Weights of a small GPT-style language model, trained from scratch on English Wikipedia: vocabulary 8192, tied embeddings.
Each number is 128 + 32 x the weight over the matrix's rms, rounded and kept within 0 to 255. Layers, rows and columns count from 0.

# layer 3 MLP down, 96x384, rms 0.174, rows 0-95, columns 320-383
[[165 108 146 106  54  58  96 119  80 131 137 128 173 159 135 168 148 102  96  94 121 130  85 105 131 180 134 196 126 148 105 119 162 113 119  90 157 117  78  92 126 155 132 111  87  94  90  81 115 104  88 160 132  66 116 138 164  89 149 151 142 139 169 134]
 [144  72 112  86  89 116  60  99 124 118 144 119 126  89 141 118 104 125 161 110  96 146 100 152 123  95  74 136 154 112 128 107 136 108 121 162  95 174  98 116 163  65 161 137 138 106 126 129 129 122  74 120 118  86 162 153  89  95 178 116 110 117 155 158]
 [ 66  61  83 123  80 189  88 124 191 108 124 166 191 114  54 120 112 128 139 108 116 132 158 102 146 155 131 146 126  72 165 112 114 121 140 111 139 114 114 112 123 108  81  80 123 164 124 173 126  98 165 178 155 105 145 146 106  88 142 104 129 150  82  95]
 [234 180 106 185 138 107 101 157 149 105 160 129  69 102 150 178 138 102 159 161 167 123 119  98 133 154  92 104 123 107 164 129 100 134 162 149 132 126 134  88 101 123 190 136  89  61 136 111 145 124 186 135  84 118 151 130 136 115  71 151 155 116 214 114]
 [125 150 138  96 233 156 163 147 113 121 103  82 195 149 110  96 138  96 120  93 125 167 119 133  75 160 165 132 103 166 141  99 116 162 126 127 173  93 133 184 155 132 129 118  81  71 141 133 142 116 136  85 170 131 175 113 139 152 109 122 103 106 107 111]
 [142 179 144 125  72 118  69 105 165 167 153 142 147 106 186 118 121 137 101 102 122 139 138 127 166 126 116 148 138 113 147 119 169 116  63 141  92  84 152  94 159 173 136 130 100 139  93  79 126 142 133  91 113  92 102 115 116 129 124 137  99  96 111 135]
 [104  93 130 156  72  74 111 110 153 139 178 139 153 119  89 111 163 124 138 124 118 130 134 111 132 182 122 121 144 149 124 126 112 118 105 125 137 141  94 123 125 143 121 142 133 198 144 127  94 103 130  78 125 102 135 151  99 120  87 157 106 177  48 119]
 [151 143 147 125 139 160 133 185 109 139 118  98 119 113 125 167 164 135  98 115  93 109 136 153 133 165 156 137 125 141 125 117 115  97 148 133  86 184 143 112 100 160  97  89  92  62 138 140  79  98 128 132 102 119  99 112  87 117  84 140 105 145 119 113]
 [142 145 149 137 136 131 147 181 135 117 144 123 117 124 110 125 126 152 105 169 135 153 109 129 163 168 139 115  83 231 112  93 120  96 133 148 164 113  93  76 122 126 153 217 101  99 179 145 104 157 142 122 109 145 116 159  97 167 138 119  94 140 167 110]
 [141 152  85  94 121 122 119 132 145 148 124 157  84 111  82 135 165  91 139 154 160 131 155 159 118 157 177 111 113 195 106 140  83 124  74 144 119 138  88 125 121 132  94 121 147 141 108 108  95 115 135 155 126 108 132  77 106 112 131 184 143 159 124 145]
 [156  82  76 134 133 105 201 167 118 122 166 143 103 106 103 116 151 107 151 138  91 146 144 139 125 158  54 138 125 114 114 149 152 163 101 132  88 163 181 102 128  84 148  92  86 180 139 107  86 167 129 100 181 119  98 103 102 117 128 115 138 168  79 157]
 [178 161 126  69 113 145 117 108 137 114 130 153  73 117 134 113 111 153 152 114 117 140 133 168  96 134 183 153 137 159 136 108 177 178 154 106 124 152 128 122 163 144 131 113 136 108 120 138 101 100 129  68 138 144 122 114 161 150 171 155 135 136 134 129]
 [124 151  60  91  77  96 109 145 153 134 147  99 131  97 136  44 155 103 143 118 174  98 125 110  84 135 109 122  88 143  95 113  98 111  85  85 137 106  72 118  83 130 173  83 104  66 106  65 199 140 129 156  91 100 122 151  79 159 110 133 122 152 201 125]
 [125 117 173  94 157 118  74 123 198 138 128  59 120 102 119 113 103 126 108 125  97 108 137 122 183 119 160 130 154 162 178 167  72 106 153 121  90 172 133  90  86  92 189 109 142  19 123 104 136 111 155 123 123  78  43  65 136 153 188 105 175 186 114 110]
 [128 113 124 108  87  86 138 124 166 114 135  84 146  69 123 116 105  83 148 131 134  91 105  91 124 135 106 158 126 160 114 162 146  77  77 122 112 103 124  93 107 110 203  67 110 120 105  90 135 100 138 145 141 118 100 157 105 103 112 138 174  99 136 158]
 [ 72 190 147 100 160  83 129  89 144 125 125  85 120 145  70 153 113 149  95 106 155 134 108 129 149 190 150 111 147 121 205 182  30 148  81 131  94 158 123 156 103 159 130 144  87  78 148 123  40  98 119 103 160  82  74  76  82 130 149 133 125 145 149  82]
 [ 90 102 135 132 166  98  72  98 152 135  91 118 125  89 131 109 109 162 139  86 109 175 124 164 140  99 118  92 100 111 144 140 185 133 141 136 168 109 127  95 112 127 112 147 123 127  87 137 140 103 157 106 121 111  45 129 134 111 118 132 111 118 112 105]
 [236  59  89 118 139 155 122 112  69 110 129 122 111 146  89 120  81  98 119  85 114 122 122 144 136 108  99 134 183 179 117 145  90 153 111  78 126  57 117 193 136 182 171 113  61 152 125 145 115 123 122 130 116 163  88 160 118 164  98  84 125  55  50 126]
 [153 118 142 145 114 119 154 177 126 204 165 146 165 112 161 126  81 145 124 165 145 162 125 221  97 142 143 204 130 144 107 116  68 150 122 136 110 112  69 154 152 119 132 188 142  79 129 140 128 103 180  99 143 100  90  75  94 149 158 109 143 132 144 144]
 [125 124 144 109 134 128 135 130 108 181 127 120 242 143 107 130 146  67 119 132 150 163 113 146  99 158 116 175  94 167 116 179 145 141 158 183 194 163  89 117 165 183 115  50 119 127 157 129 179  81 152 106 158 230 197  95 102 160 141 145 166 121 127 162]
 [141  85 182 188 127 145 100 118  56 130 116 135 155 130  84 187 137 123 119  93 147 146 145 111 156 164 157 105 108 129 131 151  97 152 169 180 125 156 153 182 155 110 121 168 145  78 161 128  87 111 141 123 115 130 120 121 151  87 215 157 138 127 142 125]
 [120 142 117  79 105 186 150 155 165  99 136  98 149 151 106 163 145 160  99  84 139 128  89 117 156 169  99 186 133 102 161  95 152 130  96  87 127 158 165 138 179 135 133 115 130  90 101 142 155 159 133  97 103 134 114 100 129  99 150 119 111 123  98 143]
 [128 116  78 126 128 135 130 131 143 120 126 147 109 109 114 105 161 145 100 133 160  59 150 110  96 165  88 129  94 116 129 135 145 123 107 111 149 151 101 138  99 116 159 128 118 128 132 147 124 132 154 150 136 122 156 124  58 141 164 175 127 191 132 170]
 [108 162 146 150 102 108 104 102 131 144 125 155 127 131 126 175 154  97 152 157 111 185 181 102  81  99 159 224  61 181 107 133 110 113 109 140 111 124 139  97  85 132 109  89 109 116 147 123 146 174 108 105 118 196 150 123 104 126 132 178 180 179 159 134]
 [157  78 162 134 134  68 109 138 121 130 108 130 141  95 151 111 135 128  81 148  77  88 160 135 129 166 100 147 103 123 167 144 136 122  85  61  80 161 131 139 123  88  66 168 114 156 127  64  87 173  95 136 147 135 140 149 152 126 137 162 113 106 184 103]
 [105 170 133 148 113  49 126 118  89 144 163 122 114  80 157 140 118 122 123 177 178  69 155 108 124 128 153 125  97 185 106  78 100  77 131 109  94 110 113  93  73 112  72  77 149 172 102 130  89 129 151 156 152 127 149  91 144 173 106 126 124 221 143  97]
 [111  84 162 166 161  66  45 171 198 123 198 129 146 131 132 130 145 136 128 147 100  99 164 158 117  91 119 202 119 172  92 133 119 174 127 115 102  99 172 125 169 174 149 123  74 143 167 118 117 102 137  92 148 133  68 141  92 169 132  82 146 165 127 130]
 [133 133 110  95 146 189 134  77 118 101 146 118  71 107 127 110 134 194 139 146 109 134 148 131 142 122 166 105 130 102 146 107 112 112 133 101 117 118 107 131 166 121  98 136  95 192 143 143 153 125 122 141 119 146 155 110 108 137 179 123 138 157 111 164]
 [131  57 154 105 117 114 121 145 187 147  68 145 116 142 124 110 120 112 105 114 148  96 158 171 153 128 126 130 107 122 120  71 126 139 105 147 130 139 103  92 184  60 144  98 147 127 126  99 117  63 163  87 101 149 146 137 126 121 165 134  67 102 125 168]
 [132 107 125  75 106 131  81  75 165 102 143  85 116 144 140  91 102 114 111 107  62 157 137  96 164  96 137 132 134 128 133 118 131  58 133 104 101 133 126 125  83 120 150 135 110 138 136 115 122 149   2 169  91 138  88 120 165  69  83 131 109 108  75 112]
 [171 150 103 179 137 189 130 175 170 119 150 113 113 152  99 114 151  81  92 100 125 129  94 133 103 121  84  94 139 113 115 139 106 110 105 121 191  99 156 147 119 101 136 147 176 151 166 145 117 116  89 112 129 189 159 173 157  79 126 167 150 140 110 117]
 [172 101 151  77 126 161 123 103 101 119 164 132 135 116 118 119 150  95 186 135 106 101 134 130 131  75  90 114 118  92 171 136 134 123 130 138 151 174  95  98  83  75  55 164  63 131 121 100 159 107  91 129 141 142 142 123 143  81 105 150 138 127 165 120]
 [109 136 150 120  84 180 140 126 128 184  99 140 126 155 102 117 128 201 132  98 157 134 168 128 161  71  98 120  86 126 129 142 120 104 125 168 155  81  42 161 126 135 157 145 136  48 110 162 188 122 111 132  76 157 163 113 127 133 114  98  84  95  85 146]
 [152 162 120 145 153 163 136 173 161 156  65 132 112 160 152 144 162 117 139 143 115  93  87 134 144 123 156 121 117 114 127  96 143 139 148 131 133 148 177 154 110 135 130  75 122 151 128 134 114 128 116 102  90  89 151  63 152 111 112 169 122 150 151 153]
 [165 118 137 139 155 109 120 144 116 132 153 157 174  92 194 106 130 114 167 156 153 112 173 139 101 170 135 135 163 161 178 153 128  94 123 120 140 102  98 149 100  95 120 141 120  79  97 127 184 107 134 104 177 180 164  91  68 159 106 140 182 138 193 151]
 [113 145 112 145 114 159 177 117 134 108 172 115 157 117  90 118 156 144 116 142 104 107  87 142  93 116 103 137 134 228  92 130 163 150 118  87 125 110 121 160 138 127 157 150 133 154 171 158 116 132  91 166 147 118 139 184 115 156  72 173 146  71 119 132]
 [166 116 184 149 180 111 128 111 113 151 119 107 138 124 144  71  70 161 138 107 121  95 156 142 150 138 182 148 174 169 150 149 158 132 156 118 159  94 170 113 146 108 100 113  86 192  81 153 100 130  90 149 152 127 155 157 118 125  94 135  98 146 107  88]
 [ 68 108 133 120  74 167 164 123 144 104 163  83 116 119 154 166 124 222 171 115 127 158 121 164  98 102 168 106 125 105 160 116  65 100 205 141 139 157 113 158 115 102  85 122  80 111  86 145 139 137 145 156 123 126  95 143 122 111 107 106 128 110 135 101]
 [123 113 120 133 190 113 142 149 124 133 126 142 131 165  57 148 125  91 134  83 147  76 125 105 123  89 160 144 125  99 194 131  87 128  92  97 141  96 104 164 130 110 179  95  67  93 143 125 188 179 131 123 140 150 163 158 118 167 124 119  86 128 141 126]
 [177  95 168 134 146 165 158  66 129 120 153 125 125 157 149 151 108 117 157 132  96 122 117 167 210 143  89 156  82  87 160 144 121  79  49 102  33  69 130 135  82 143 122 123  52  95 151  41 116 151  59 113 144 101 160 154 157 120  71 109 166 107 143  71]
 [135  77  86  76  72 160  92 111 117 128  69 108  91 109 130 126 140 119 103  65  85 116 103 147 114 131 155  78 185  88 182 148  58  75  99 129 134 182 198 115  95 148 145  88 192  59 184 106 103 115  51 133 107 156 134 144  71 111 101 127 209 139 150 155]
 [149  59 140 103 122  92 155  76 163 152 110 158 123 142 137 150 139  92 128 144 182 129 133 167 127 126 133 141 121 109  83 100  93 147 150 121 149 108  90 122 174 113 154 201 158  34 138 108 114 131 181 158 143 107 148 121 132 157 130 112 144  95 140 172]
 [169 182 158 152 133 141 168 188 118 136 109 129 103 141 103 173 146 112 169 114 119 177 103 134 136 121  85 169 127 122 134 119  98 167 136 112 151 105  74 148 113 141 178 115  93  96 119 191  84 149 139 166  99 119 147 154 115 163 107 143 157 153 116 116]
 [131 124 114 138 126  95 186 174 138 109 115 134 121  72 129 166 129 153  79 134 100 134 181  67 137 169 182  76 176 104 135 123  93 145 161 128 109 106 121 178 184  73 139 151 149 146 162 153 136 142  93 119 170 126 101  94 114  90 106 130 128 114 162  85]
 [134  84 168 114 104 146 159 153  96 142  86 161 171 101  58 125 152 125 131 110 161 127  82 121 137  97 157 118 119 169 140 122 174  82  90 103 128 148 113 119 166 160  75 157 104 103 116 159 147 113 116  77 165 138 146 127 104 102  96 123 132 165  64 119]
 [117 111 140  89 165 171 113 142 104 101  97 106 135 130  57 182  96 138  95  84 152  90  79 141 161 190 112 125 133  99 184 109 103 142 108 133 101  86 146 162  86 115 157  92 111 146  61 105  88 118  54 118 176 139  70 173 137 111  93 106 129  48 144  90]
 [ 93  87 176 139  40 156  99 109 149 107 114 137 131 168  90  94 114  81 128  92 137 177 145 149 149  71  93  85 114 110  70 182 172 100 120  96 208 108 115 181 127 151 150 136  89  90 128 114 159 128 105  92 107 188 163 154 122 140  92 136  70 117  87 129]
 [166  54 134 151 129 110  73 175  84  44 105  91 110 168  76  76 110 100  81 101 118 153 127  41 151 132  98 124 137  52 132 110 114 167 132  93  90 149 120 174 112 114 134  69  78 194 101 127 133 114 140 132 162 103 108  69 137 114 131  78 132 131 106  96]
 [ 94 140 131 100 122 105 135  94 130 123 206 108 120 124 187 153 139 151 121  86 143 145 102 171 178 177 124  86 181  88 134 151 140 113 144  78  70 102 117 146  99  84 153 120 122 126 113  73 108 126  69 120 142 106 140 153 104 170  98 114 137 151 154 125]
 [121 108 112  96  42  83 133 139 168 134  25 162 156 137 104 108 128 168 155 107 175  72 139 128 174 178 155 131 129 109 194 114  82 105 123  70 126 140 109 119 121  95 161 141 114 104 152 146 149 131 125 156 149  63 130 155 131 139 203 155  89 116 176 100]
 [166 168 156 149 175 116 105 165 103 104 165  92 132 144  95 135 172 173  71 131 110  61 184 139 116 120 152 115 139 120 139 113  76 107 168  88 174 148 157 162  78 152 205 157 134 120 166 118 141 118 129 179 150 122  54 157 100 156 124 153 112 163 151 145]
 [140  95 148 149 200 107 140 149  38 164 153 182 161 125 114 131  95 128 116 165 121 156 141 145 120  69 132 111 158 133 141 119 194 172 163 116  89 126  92 221 161 138 116 167 132 115 102 113  98 159  91 117 128 197 177 136 152  87 156 125 110 156  68 189]
 [108 125 103 145  81 195  79 118 191 109 154 172 136  91 134 156 167 148 132 120 145 120 130 114 130 120 126 112 112 106 168 136 116 124 103 124 114 104 139  70 172 132 104  90  94 172 111 155 108 147 151 123 125 106 120 130 105 135  97 137 169 110 193 125]
 [ 78 106  85 107 101 129 148 100 144 129 177 108 182 100 123  91 152  65 143 139  97 189 130 116 133 130 108 175 107 116  97 134  86 105 119 185 136 150 121 142 137 124 196  76 142 105 146 111 158 107  84 111  79 175 145  94 144 158  86 126 115 159 112 146]
 [ 79 147 158 124 162 143 106 162 108 146 144 126 118  90 132 152 160 104  58  86  82 116 161 131 125 100 112 131 131 142 108  99 167  87 151  92 107 105  76 125 166 102 137 129  72 157 107 161 126 162 129 120 163 126 193 152 140 127 135 110  72  95 145 128]
 [101 194  56  48  51 118 104 127 164 111 122 147 115 128 109 135 137 180 190 140 142 156 138 147  96  99 125  73  87 109  87  69 112 129 145 154 122 134 117 127 138 109 132 114 113  83 126  86 130  97 120 119 114  92 155 112 131 115 141 134 137 174 110 113]
 [ 74  17 147 167 146  82 117  62 168 191 106 120 100 149 116 124 143  87 192 114 175 102 125 153 104 126 133 135 146 128 111 152 238 101 153 160 110 143 177 144 170 132  79 146 127 126 127 106 163 168 118 112 141 104  55 117 132 130 126 132 162 164 166 149]
 [168 133 135 149 111 102 156 158 155 163 178 119 138 165 181 111 166 128 140 158 119 145 168 151 113 108 121 140 135 102 118 108 119 121 146 138 130 113 154 118 103 153 147 121 163  86 168 179 115 132 144 172 134  90 119 110 120  90 104 177 184 154 120 110]
 [160  69  64  86 139 141 147  96 165  76 131 185 154  84 117 106 192 192 143 124 133 178 230  43 111  68 156 136 150  74 136 141  92 159  93 125 167 108 123 122 139 131 165 141  82 133  94 172 180 158  47 152 134 137  97 148 157 153 127 181 129 159  86 153]
 [177  17 134 122 182  32 142 122 100 177  74  82  90 146 120  97 177 110 238  99 165 106 109 182 100 121 113  91 127 161  62 138 127 137 107  75 137  97 127 138 119 129 132 162 154 162 107 117 131 156 130 177 142  86 101  88 125 193 146  94 153 190 104 186]
 [118 100 125 176 129 117 133 174 143  85 159 107 166 154 125 101 153 112 116 102  80 132  91 101  82 115  75 171 119 111 150 121 148  93 105 107 104 138 138 142  85 173 117 195 129 118 152 109 106 134 142 102 107  82  95 202 124 151 140 159 124 173 146 187]
 [153 117 113  58 115  27 129 136 122 100  76 143 122 100 154  72 105 160 133  92 171  92 108  86 153 138 181 149 133 126 145  90 179  96 138 127 132 151 180  95  39  84 160 141  85 135  89 159 161 153 150 113 137  43 121  89 138 143 157 148 148 105 160 142]
 [119 162 142  94 106 177  76 168 192  53 177   0 126 162 168 229 156 128  63 103 161  89  67 119 193 170 121 155 142  88 138 219 133  92 125 119 106 154 130 134  73 109 146 107  83 221 171 168  81  30 124 179 189 148  84 206 171 100 162 143 151  84 149  69]
 [185 123  98 125 176 115 102 115  94 104  88 172 155 169 191 143 127 211 141 116 136 106 104 132 150 125 161  96 103 165  76 134 160 112 137 132  83 117 198  99 104 152 149  80 136 178 103 161 143  81 157 107 110 141 191 151  93 122 172 114 148 141 157  92]
 [162  87 121  62 155  74 124 124  95 111 139 134 150 133 159 129 129 107 125 186 109 109 155 137  66 119  78 156 123 115  76 103 168 159 118 139 110 152  83 123 124 135  94 134 141 142 153 115 111 176 106 144 148 142 120  99 140 187 146 133 171 161 167 217]
 [142 118 132 117  70 231 150 138  99 118 157 138 157 136 134 124 181  98 122 126 161  97 152 140 113 171 148 113 179 167 164 146 127 121 102 154 119 109 124  68 148 136 128 131 131 115 120  99 143 158 132 121 110 159 195 114  94 161 126 141 130 133 144 164]
 [140 137 150 128  96  67 125 176 129 130 135 108  91 163 169 137 110 179 158 197 127 150 162 138 128 130 148 127 101 200 118 128 149 123  85 120 130 144  62 144 126 158  71 203 167 115  92 109 128 121 181  89 184 104 103  39 156 117 153 123 159 133 162  98]
 [136 135 128 140 112  75  85  79  67 126 112 132 160 116 116 104 204  41 112  96 136 133  76 120 111 124  89 146 192 110  75  86 112  81 165 122 146 109 148 170 119 119 132 117 133  78  90 147  99 143 122 136 103 147 180 105  93 116  99 110 137 167 179 156]
 [130  71 131 123 123  26  81 159 134 114 169 110 145 140 126 159 113 161 158 107 172 118 115 128 183 103 124 126 118  99 137 102 103 132 110 128 146  80 153 115 147 148 101 129  84 120  93  91 108 123 139 107 169 128 132 152 132  35 148 108 144 141 111 135]
 [142  94 123 209  90 113 105 192 141  83 128 214  88 163 127 126 176 128 149  88 134 137 105 125 104 143 143  78 181 158 113 120 119 134 106 101 207 116 101 133 134 137  96 122 121 114  93 126 121 171 119 137 138 154 174 146 128 114  99 101 104 126 174 128]
 [108 120 155 121 135 156 174 159  96 135 151 130 195  68 167 107 174 104 188 128 146 125 151 122 106 168 111 138 148 165 138  72 147 115 103 164 111 177 123 141 109 109 149  96 129 125 134 151 165 133  86 140  69 144 122 113 122 127 138 185 100 168 112 141]
 [121  99 156  86 141 106 122 134 125 108 104 111 107 104 107 126 154  79  36  75 170  59 119 108 144 106 127  43 115 185 107  54  52  96 141 143 121 150 133 125 156 103 115  68 119 236  98 112  86 171  84 100 135  84 129 114 145 131 109  92 129 103 122  52]
 [120 147 141 110  91 175  65 138 146 145 109 110 122 121 155 111 133 131 118 132  80 136 174 117 155 102 156  94 105 116  99 122  95  97 124 136 101 140  90 176  52 145 164  99 150 160  84 152 134 132 102 117 142 156 149 183 119 164 133 140 174 146 126  97]
 [121 135 123 151 160 110 163 165 119 114 148 122  34 119  99 128 124 135 100 113 136 124 129  97 114 132 119 117 105 140 126  66  92 139  69 154 110  90 137 180 128 126 168 154 152 110 167 155 140  66 105 147 121 138 136 128 118  96  81 107  92  97  82 103]
 [ 90 164 146 137 110  89 107  55 141 131  86 112 138 129 143 113 173  78  83 113 122  95 154 151 123 120 126 117 114 132 115 126 134 120  73 101 109 148 108 126 123 132 142 148 147  62 153  79 166 102 117 143  92  58  99 108 161 139 111 123 114 130  82  81]
 [154 112 127  69  78 178 165 166 119 171 105 103 151 169 117 162 105 130 154 125 113 196 121 139 142 114 108 134 154 170  89 102 156 131 181 158 141 108 150 137 128 101 134 159 133 171 103 104 155  99  69 128 134 106 124 119 126 157  82 105 167 153 124 124]
 [107 103 116 146  76 152  76 142 110 105 197 123 107 146 156 128 145 119  78 132 158 100 178  71 108 130 100 115 121 220 104  93 105 152 125 160 159  67 107 155 116 128 112 168 136  69 132 193 122 143 127 143 139 180 161  87  92 134 187 141 109  97 186 176]
 [109 126  95 118 182 146 121  95 144 158 116 189 122 120 103 141 117  98 148 116 149 137 143 149 109 122 173 147 101  83 174 110 122 110 120 114 195 123 126 169 142 152 102 153  60 107 121 124 168 127 152  87 125 165 153 108 144 174  79 147 124 135 167 139]
 [ 94 103 111 173 123 138 114  94 100 123 156 140 128 101 105 120 111 144 144  81 127 108 129 133 190  88  90 172 107 155  98 141 130 118 153 113 178  99  68 190  81 204 137 182  71 118 109 116 172 153 190  83 130 139  88 165 125 139 103  91 133 138 107  91]
 [205 115 150  65 117 125 166 205 168 105 106 161 144 106 131 124  96 141 110 104 119 163 149 141 101 142 161 168 170 107 106 141  67 152 103 157  83  94 136 202 103 132 131 175 131 101 118 128 100 117 118  92 143 197 142 130  81 157  85 110 164 133 166 139]
 [140 156 120 132  65 121 143 164 112 134 161 118 109 126 145 145 200 121 139 139 141 119 157 117 133 126 170 144 128 126  75 136 132 124 160 143 115 107 137 114 111 139 116  84 151  95 144 141  94 150  86 160 146 155  88 150 105 142 124 158 113 116 113 121]
 [128  91 145 101 113 170 143 138 110 149 140 132 136 115 146  90 131 133  88 217  94 119 144 148 108 189 132 177 163 138 130 102 127 122  60 207 191  64 117 178 116  94 134 134 144 137 128  96 144 156 110  76 142 154 130 146  73 106 152  88 174 127 104 129]
 [126  89  71  66 212 172 151 143  84 121  63 113 156 142 170 135 183 134 117 130 140  72 166 115  57 110 108 122 121 169 152  98 108  68  92 127 107  44  80  44 110 146  36  72 130 182 115 150 101 158 112 132 111 109 169  90 120 133 128 126 155 199  94 125]
 [166  87  74 127 169 121 162 141 143 150  95 174 142  98  99 105 148  84 127 143 147  85 149 120  45 132 115 109  82  50 130 128 141 139 137 160 164 139 103 109 186 128  84  46  84 205 131 145 202  91 152 167 155  66 153 157  93 185 151 158 140 145 161 151]
 [118 185 110 133  90  72 115 146 127 181  88 108 131 145 148 136 153  84 131 119 124  84 126 128 128 157 161 121 130 113 120 152  35 108  88 116  77 105 152  90 170 176 153 166 178 128 119  85 180 129 161 116 164 137 119 119 115 166 160 124 129 143 160 155]
 [204  78 123 122 122 130 144 101 185 178 152 147 101 201 109  63 110 157 194 171 101 168 114 154 147 112 106 151 100 117  67 124 136 105 148 166  84  88 132 160  71 152 136 127 134 130 161 120 125 131 128 142 119 194 128 110 124 116 129  95 179 124 104 106]
 [145  49 157 184  63 159 166 122 135 107 149 133 138 182 131 125 108  71 194  61 120 157  80 110 146 142 156 140  67 106 138  64  48 118 149 126  82  64 136 150 154 159 183  42 154 145 179  75 157 115 169 161 129 136 118 156 174 189  96 126 124 132 128 175]
 [109 172  81 150 155  59  95 119 119 132 199  65 152 146 171  87 123 134 121 122 135 132 169 165 158 106  75 130 138 127 114  33 148 113 150 144  98 160 110 120  79 102 140 116 167  81 108 139 132 162 126 104  92 154  88 210 142 142 158 117 136 127 136 137]
 [150 154  97  39 146  85 136 130  91 151 173 136  75 153  77 125 119  78 176 106 128  67  93 130 120 112 183 112 137 134 212 176  79  84 101  78 152  72 102  85  71 119 152  92  72  95 141  99  96 143  59 143 150 114 140 175 100 170 115 110 195 139 135 131]
 [130 135 160 126 101 117  56 167  72 103 131 112 177 126 112 123 134 108 100 122 146  94 119 137 146  79  98 129 133  58 146  88 141 134 115 128 150 122  86  61 112 153  92  96 133 143 154 111 142 159 145 188 113 157 148 104 147 109 161 108 132 136  97  92]
 [164 181 121 169  84 112 197 141 121 174 109 101 162  78 174 134 125 231 119 102 174 177 136 189 144  83 138 156 150 120 157 132 105 148 158 148 116 187  93 113 105 105 138  96  94  83  86 110 139  91 150  95 155 148 118 165 157 168 159 121  94 111 186  87]
 [ 58 110 145 234 161 157 163 150 108 126 125 119 159 183  77 155 101 102 118 121 135 180 104 126 132  91 172 122 139 231  67 128 122 138 146 107 145 133  94 134  89 111  98 133 150  89 151 124 157 143 131  88 136 146 112 199 151 158 103 118 135 107 103 141]
 [119 102 117 182 135  89 131 189  90  94 148 116  87  77 116  86 166 133 188 147 118 154 122 114 151 180 115  80 144 105 151 157 113  97 143 137 101  83 158  68 146 105 117 113 127 145 130 137 115 130 169  91 155 128 171 106 143 160 101 118 138 162 158 166]
 [133  95 162 141 189 107 138 120  81  82 172 109 151 175 190 177 148 176  97  85 180 114 112  87 113 170 151 175 158 123 120 114 154 164  96  62  95  23  98 131 112 142 142  87 124 138 174 102 117 122 169 104 164 107 220 111 158 203  93 140 125 131 163 102]
 [133  99  82  81 168  95 133  98 113 104 163 115  81  92 109 154 123 141 134 145  96 120 131 149 123 166 118 149 152 115 205 122 175  64  80 100 122 146 105 149 145 108 170  77 161 119 152 122 122 111  59 171 108 115 149 104 150 214 100 164  99 127 102 131]
 [113 199 123 109 112 117 119 135 143  94 148 147  85 132 120 129  73 123 135 169  99 126  91  58 125 102 109  69  56 153 136 153 129 103 142 122  93 112 132 104 131 154 126 165  88 174 168 115  87  91 110 128 125 175 128 172 109 140 164 100 160 102 119  88]]